{"num_hidden_layers": 16, "hidden_size": 448, "num_attention_heads": 7, "num_key_value_heads": 7, "head_dim": 64, "intermediate_size": 1792, "vocab_size": 16384, "hidden_act": "squared_relu", "norm": "rmsnorm", "norm_place": "pre", "norm_eps": 1e-06, "positions": "rope", "rope_theta": 10000.0, "rope_fraction": 1.0, "qk_norm": true, "attn_scale": 0.173, "bias": "none", "tie_word_embeddings": false, "parallel_block": false, "extras": ["capped logits"], "init": "trunc", "init_std_qkv": 0.0276, "init_std_o": 0.00488, "init_std_up": 0.0276, "init_std_down": 0.00488, "optimizer": "soap_variant", "learning_rate": 0.00453, "lr_mult_qkv": 0.7, "lr_mult_o": 0.731, "beta1": 0.95, "beta2": 0.99, "lr_head": 0.00765, "warmup_steps": 45, "schedule": "wsd", "decay_fraction": 0.941, "decay_shape": "linear", "final_lr_fraction": 0.02, "batch_tokens": 131072, "max_seq_len": 2048, "doc_mask": false, "train_tokens": 367000000, "max_steps": 2800, "dataset": "wikipedia_en"}
Each number is 200 + 30 x the weight over its row's rms, rounded and kept within 0 to 999. Layers, rows and columns count from 0. The size before them is the row's rms in percent of the matrix's.

# down: layer 13 MLP down (transposed), 1792x448, rms 0.0869, rows 1528-1552, columns 0-63
# up: layer 13 MLP up, 1792x448, rms 0.0819, rows 1529-1552, columns 0-63
down1528,110,212,213,202,193,194,159,123,214,251,217,196,202,174,215,210,219,257,231,198,202,163,163,274,202,246,239,190,262,196,240,167,175,231,226,193,200,176,183,160,199,192,228,141,145,197,254,181,221,229,221,192,220,225,181,180,176,172,164,214,197,238,180,203,166
up1529,121,187,177,180,248,235,220,110,149,245,210,217,208,185,208,201,212,168,187,185,182,243,196,133,199,118,235,190,186,141,230,186,134,236,187,192,196,170,170,243,186,95,209,219,251,216,231,182,171,160,194,159,147,195,193,254,215,184,212,187,166,192,242,243,208
down1529,100,244,187,210,196,184,186,157,246,214,212,207,237,204,191,251,231,192,202,148,152,194,217,206,232,179,211,235,217,209,232,225,205,193,241,226,168,141,182,199,133,228,197,204,196,246,230,163,209,141,160,204,168,164,191,199,206,228,212,195,111,175,247,147,164
up1530,095,202,192,252,177,219,197,143,233,240,177,191,255,184,249,187,218,194,232,229,220,197,223,195,153,209,250,217,208,197,176,198,207,201,175,216,184,155,201,236,217,208,201,239,210,200,153,212,214,175,199,181,189,194,174,191,186,227,173,235,200,264,199,253,169
down1530,107,219,247,216,200,195,240,151,188,212,173,236,231,224,207,200,199,182,256,193,125,179,195,176,144,247,173,230,205,167,234,195,210,177,254,214,148,162,241,179,226,211,239,217,166,234,201,180,216,192,218,212,172,185,200,165,181,222,224,179,185,182,257,210,201
up1531,100,254,151,219,221,232,171,164,180,201,219,161,157,257,210,246,204,243,167,224,208,189,203,232,197,253,194,224,179,203,201,231,200,175,170,190,222,181,173,214,188,185,251,180,183,162,148,206,239,193,232,179,215,243,193,182,155,183,209,243,200,226,217,180,232
down1531,102,208,207,218,237,187,248,191,199,193,143,171,215,223,213,201,186,184,275,190,191,238,215,270,173,236,143,264,200,198,179,170,220,156,216,204,220,200,230,239,196,187,222,237,175,199,225,245,199,184,167,176,257,223,230,200,221,211,215,201,198,196,176,208,211
up1532,108,185,118,233,218,154,226,223,168,253,123,250,222,212,172,217,231,211,198,199,194,179,201,176,163,137,178,200,207,125,196,242,255,195,141,146,148,192,133,217,218,187,153,205,184,243,221,204,180,166,221,173,141,274,193,246,205,172,166,185,180,222,211,175,206
down1532,104,261,198,242,200,138,236,203,156,228,183,176,220,192,176,188,203,189,229,221,203,201,137,182,208,201,205,174,229,171,220,211,243,220,203,223,189,199,221,200,227,223,211,204,233,220,273,214,217,197,202,127,201,194,218,219,244,259,179,215,244,217,225,190,206
up1533,101,169,180,215,172,174,190,225,205,206,206,181,222,182,210,233,223,242,174,219,174,193,162,208,166,213,181,252,154,234,216,198,173,208,196,209,174,232,178,159,200,173,206,220,199,211,170,228,203,216,198,254,143,168,173,141,268,182,168,184,227,173,154,183,224
down1533,105,186,190,162,176,274,290,208,230,205,250,224,209,202,246,234,201,171,218,181,182,199,203,165,166,208,223,216,218,233,144,241,174,108,188,221,244,212,225,182,194,154,247,204,179,185,174,208,169,146,241,228,204,230,212,202,187,164,185,166,173,222,227,195,162
up1534,111,178,154,215,253,184,212,175,185,216,154,225,193,184,240,206,154,181,230,190,196,174,247,223,206,206,225,249,261,201,146,175,181,224,201,216,252,204,158,231,157,241,169,204,185,207,201,227,197,219,206,254,242,202,153,192,211,192,200,189,168,197,209,182,183
down1534,092,146,227,219,197,128,147,224,171,223,199,228,189,201,211,232,282,273,232,234,226,199,173,201,202,173,151,206,205,167,204,257,178,187,233,207,194,234,243,224,230,213,123,168,190,185,160,217,153,203,188,218,255,223,179,199,217,189,269,174,233,166,184,213,199
up1535,094,238,188,203,177,193,177,228,178,250,208,229,216,214,186,185,224,217,220,242,141,192,206,193,182,206,256,193,148,206,211,226,242,205,238,206,199,244,131,182,219,194,221,232,136,226,133,165,188,157,211,227,184,218,209,223,154,211,182,231,202,189,197,168,198
down1535,096,247,224,150,206,217,187,228,158,163,185,140,184,160,214,194,174,176,180,206,153,261,211,191,185,206,220,234,170,186,162,232,221,204,187,166,165,194,164,217,208,247,222,181,196,208,217,238,209,191,174,224,238,176,211,237,201,244,162,244,259,254,226,215,151
up1536,107,161,233,197,152,202,181,167,165,129,136,167,208,242,176,188,234,231,222,163,212,171,235,253,197,209,281,150,203,199,177,242,180,213,149,176,219,165,172,166,214,243,155,214,224,175,217,201,189,183,204,190,185,195,218,202,236,193,207,187,239,203,253,219,192
down1536,100,156,225,217,168,199,191,205,231,166,202,248,223,231,199,157,242,218,218,179,213,178,233,200,196,198,226,225,192,215,182,165,236,238,178,207,215,192,233,271,193,192,178,203,170,191,198,228,164,194,228,215,138,202,160,219,176,245,211,205,215,160,197,210,189
up1537,095,211,213,219,241,178,209,188,203,206,223,228,216,202,175,176,235,202,213,188,201,201,165,169,184,169,211,170,147,217,236,231,218,216,197,198,194,218,264,207,208,121,177,216,263,139,192,153,205,192,215,195,163,199,182,230,207,239,171,161,184,216,195,259,225
down1537,096,177,202,179,171,170,211,152,178,255,235,200,186,222,223,224,182,166,214,204,244,247,165,161,212,219,202,191,213,128,229,168,236,207,168,214,262,223,184,200,264,192,207,194,227,212,189,223,153,214,190,177,198,226,217,185,234,267,135,144,221,191,182,188,246
up1538,100,251,154,198,212,193,135,185,218,155,279,210,236,153,210,204,224,208,162,195,210,207,178,212,202,200,215,223,190,161,179,213,196,202,212,207,228,159,154,217,236,170,217,122,216,205,185,165,163,196,182,202,234,204,206,138,262,227,156,201,214,237,221,213,181
down1538,096,181,232,235,200,211,168,197,194,186,168,187,226,217,198,193,223,205,207,172,178,161,186,137,219,171,201,220,174,260,196,166,230,286,183,222,199,188,204,173,221,276,213,159,163,253,187,202,210,170,185,322,194,189,193,149,159,210,169,226,206,180,225,198,231
up1539,099,160,222,251,225,168,152,187,213,239,162,199,211,208,192,229,198,140,187,222,228,223,164,214,222,200,179,193,175,218,195,159,200,234,227,179,198,190,142,242,249,158,145,197,178,220,166,204,183,189,182,181,223,242,212,176,196,230,233,185,176,225,217,227,163
down1539,096,195,199,191,208,220,162,218,226,114,179,189,202,184,239,224,180,191,246,229,200,254,206,227,215,215,175,243,225,187,171,183,216,213,192,188,220,195,215,217,221,174,196,217,216,183,228,177,201,189,207,223,263,185,210,165,250,222,245,225,169,196,180,251,190
up1540,101,170,235,214,145,158,181,179,261,204,173,220,200,263,190,194,223,207,130,233,156,246,174,152,222,192,222,213,178,235,163,231,195,184,186,137,255,185,216,202,165,246,212,235,209,152,181,236,184,266,251,183,206,197,240,201,222,254,179,206,222,226,209,194,196
down1540,099,164,239,258,189,252,154,249,191,200,218,199,179,182,237,214,223,245,194,174,204,218,161,170,198,269,242,196,223,163,185,217,185,247,197,193,203,226,215,172,161,164,221,175,254,168,200,210,214,175,194,203,234,223,182,233,228,165,188,175,176,208,266,217,172
up1541,098,188,168,204,179,191,167,185,239,238,180,260,190,279,220,241,186,243,203,183,212,121,200,208,182,223,136,223,237,257,149,180,190,222,215,221,242,192,193,205,172,221,209,192,179,219,129,175,212,183,116,201,166,210,187,207,159,162,163,238,221,221,184,209,222
down1541,104,224,176,157,222,156,177,204,229,214,198,235,184,220,198,256,148,232,195,147,125,173,187,183,172,213,196,199,197,170,191,188,189,167,236,204,220,204,223,201,193,255,186,188,184,188,221,208,191,218,176,209,194,208,242,215,162,157,167,252,214,269,162,186,205
up1542,116,234,223,177,215,229,211,226,181,164,188,144,211,264,182,199,207,183,195,172,186,193,203,243,205,184,233,204,172,170,193,225,264,169,202,213,173,201,211,185,232,173,202,252,197,209,220,205,231,112,177,160,173,169,225,228,210,177,219,226,195,249,195,165,170
down1542,103,245,240,202,181,226,192,181,148,189,226,190,206,174,199,158,222,198,210,181,177,201,180,206,247,141,186,182,210,136,172,188,174,211,208,175,246,245,234,177,245,186,211,199,201,160,237,169,187,163,158,243,232,269,188,242,179,241,215,240,227,220,184,245,184
up1543,095,165,152,191,200,175,204,203,198,196,214,209,201,196,203,181,170,148,207,179,198,145,207,179,179,143,178,156,175,176,198,202,211,175,181,155,253,199,215,208,193,214,163,279,134,207,206,214,151,185,219,236,218,222,194,211,210,197,176,191,239,232,236,183,193
down1543,097,216,185,258,190,243,152,234,137,160,181,216,196,184,170,195,238,168,165,172,206,215,181,199,230,257,218,194,173,161,212,255,153,214,187,189,223,237,200,239,194,184,193,187,225,230,215,205,216,163,249,200,219,208,236,196,233,180,209,239,179,214,216,207,242
up1544,107,266,213,184,236,181,190,159,232,282,220,205,191,193,169,180,152,177,187,174,235,199,148,153,153,189,167,175,181,179,213,165,242,207,150,191,253,135,264,192,140,180,195,203,225,217,185,202,207,243,184,217,188,162,188,177,159,220,229,185,205,190,178,212,208
down1544,104,223,180,184,219,199,162,208,203,197,210,192,256,215,179,181,178,193,147,197,219,143,250,199,196,219,233,208,203,132,185,198,260,226,192,230,211,181,172,141,185,175,260,216,216,195,250,190,240,190,217,175,217,208,194,196,186,185,207,225,238,188,178,238,212
up1545,095,199,212,209,236,209,209,173,203,129,217,161,213,181,193,224,194,231,221,194,255,237,202,196,199,172,213,221,210,218,234,223,235,188,171,232,180,161,209,225,205,235,240,199,226,228,236,223,188,230,226,212,244,250,165,225,241,237,202,177,215,201,235,292,255
down1545,097,250,240,259,158,239,187,198,202,215,156,156,191,184,189,158,210,171,233,183,216,204,226,151,193,209,130,208,198,180,240,187,200,208,235,172,149,221,131,210,187,179,202,147,140,156,177,231,182,163,179,230,226,177,182,191,184,207,192,232,229,195,191,123,174
up1546,103,222,224,239,166,197,219,259,194,241,174,228,226,216,189,186,208,170,205,133,222,234,194,200,191,243,258,247,185,230,212,244,203,210,190,191,238,206,237,185,157,172,182,188,187,225,184,163,238,219,201,164,100,171,248,219,168,259,234,202,249,178,232,228,195
down1546,104,184,239,206,177,272,194,257,155,162,209,168,206,187,262,130,155,125,157,207,243,220,199,233,175,189,184,220,228,206,188,211,178,202,158,181,191,217,216,197,173,174,230,221,207,164,192,175,195,205,171,202,254,206,199,175,207,221,183,204,188,173,208,225,151
up1547,095,232,247,228,245,160,248,184,203,177,192,215,213,205,186,155,241,225,212,256,180,250,229,206,215,169,188,184,172,182,229,223,282,192,141,229,193,186,195,190,203,181,144,249,215,222,178,176,169,193,202,172,183,221,224,223,235,168,189,197,140,241,194,179,219
down1547,096,232,207,169,168,206,237,210,196,162,162,212,208,225,200,237,228,221,185,229,194,170,231,174,161,232,218,171,193,202,255,204,163,215,190,224,200,199,247,182,223,241,188,189,206,203,251,209,159,213,184,195,225,207,220,201,256,174,166,195,115,221,167,194,167
up1548,099,203,215,182,122,223,216,197,211,221,169,222,218,191,177,226,214,191,213,207,138,214,174,254,177,222,151,182,224,192,166,228,208,180,222,255,173,206,170,209,143,154,182,226,186,245,169,129,221,264,168,188,243,209,165,195,191,233,191,168,183,199,224,201,154
down1548,096,168,178,252,170,246,242,139,243,218,218,221,191,244,263,183,161,179,175,163,183,212,216,243,197,142,236,153,197,204,203,227,240,176,268,224,185,223,226,231,178,224,240,227,159,208,138,205,191,190,237,157,209,227,153,192,230,148,221,200,130,228,168,201,216
up1549,097,190,207,172,177,181,207,186,211,173,222,245,209,242,236,208,198,196,210,196,199,201,168,191,135,199,196,223,244,201,234,152,183,161,194,188,200,183,220,214,210,211,181,167,227,220,190,231,165,222,204,177,210,184,132,215,178,143,200,185,231,203,180,215,247
down1549,097,205,218,215,186,165,196,180,192,224,194,235,200,253,182,236,185,181,217,211,188,227,178,248,162,163,207,207,190,149,221,201,201,171,183,201,210,236,156,201,168,176,199,185,208,189,233,192,178,195,201,183,202,165,207,237,164,179,241,163,228,166,195,192,199
up1550,099,196,147,178,197,234,162,221,207,196,177,174,223,245,191,204,216,185,182,131,188,262,167,202,203,213,179,180,197,196,172,211,185,202,206,240,152,178,239,223,166,226,163,227,139,185,170,173,178,197,196,186,156,152,145,186,197,204,198,197,252,184,234,180,234
down1550,101,197,220,175,219,199,235,216,205,253,236,190,172,207,160,175,230,192,209,185,198,201,216,199,173,203,234,160,200,173,248,208,260,202,166,202,172,232,252,220,240,166,204,199,206,181,182,186,202,229,240,184,191,196,179,178,213,177,212,239,161,198,194,202,189
up1551,094,218,221,229,163,164,195,219,167,156,166,278,207,227,202,202,157,190,119,232,205,203,199,214,250,131,238,203,161,235,211,199,182,233,179,158,187,212,197,204,260,231,121,227,173,204,191,169,160,174,207,153,140,176,174,213,161,211,213,246,190,254,196,209,193
down1551,097,178,207,216,161,172,138,216,224,167,150,243,170,230,216,187,195,214,142,198,222,208,180,161,164,221,161,129,241,164,244,216,231,198,188,178,211,222,159,232,192,154,154,138,198,223,203,209,217,217,244,193,213,163,257,184,177,181,194,212,176,236,150,201,235
up1552,107,130,170,269,225,192,161,216,164,200,194,166,192,114,209,153,203,194,149,196,181,163,164,246,252,205,227,230,220,259,224,185,195,158,221,196,164,260,203,213,216,256,154,180,178,175,203,172,197,180,180,203,144,218,181,190,187,205,159,215,165,221,180,216,212
down1552,095,187,155,169,214,199,162,193,209,225,240,210,175,201,195,215,182,167,202,228,189,210,198,151,218,192,180,163,232,266,222,153,278,172,226,257,233,201,250,247,205,242,233,141,214,211,176,221,174,205,204,199,223,178,144,156,195,180,212,262,170,208,197,147,179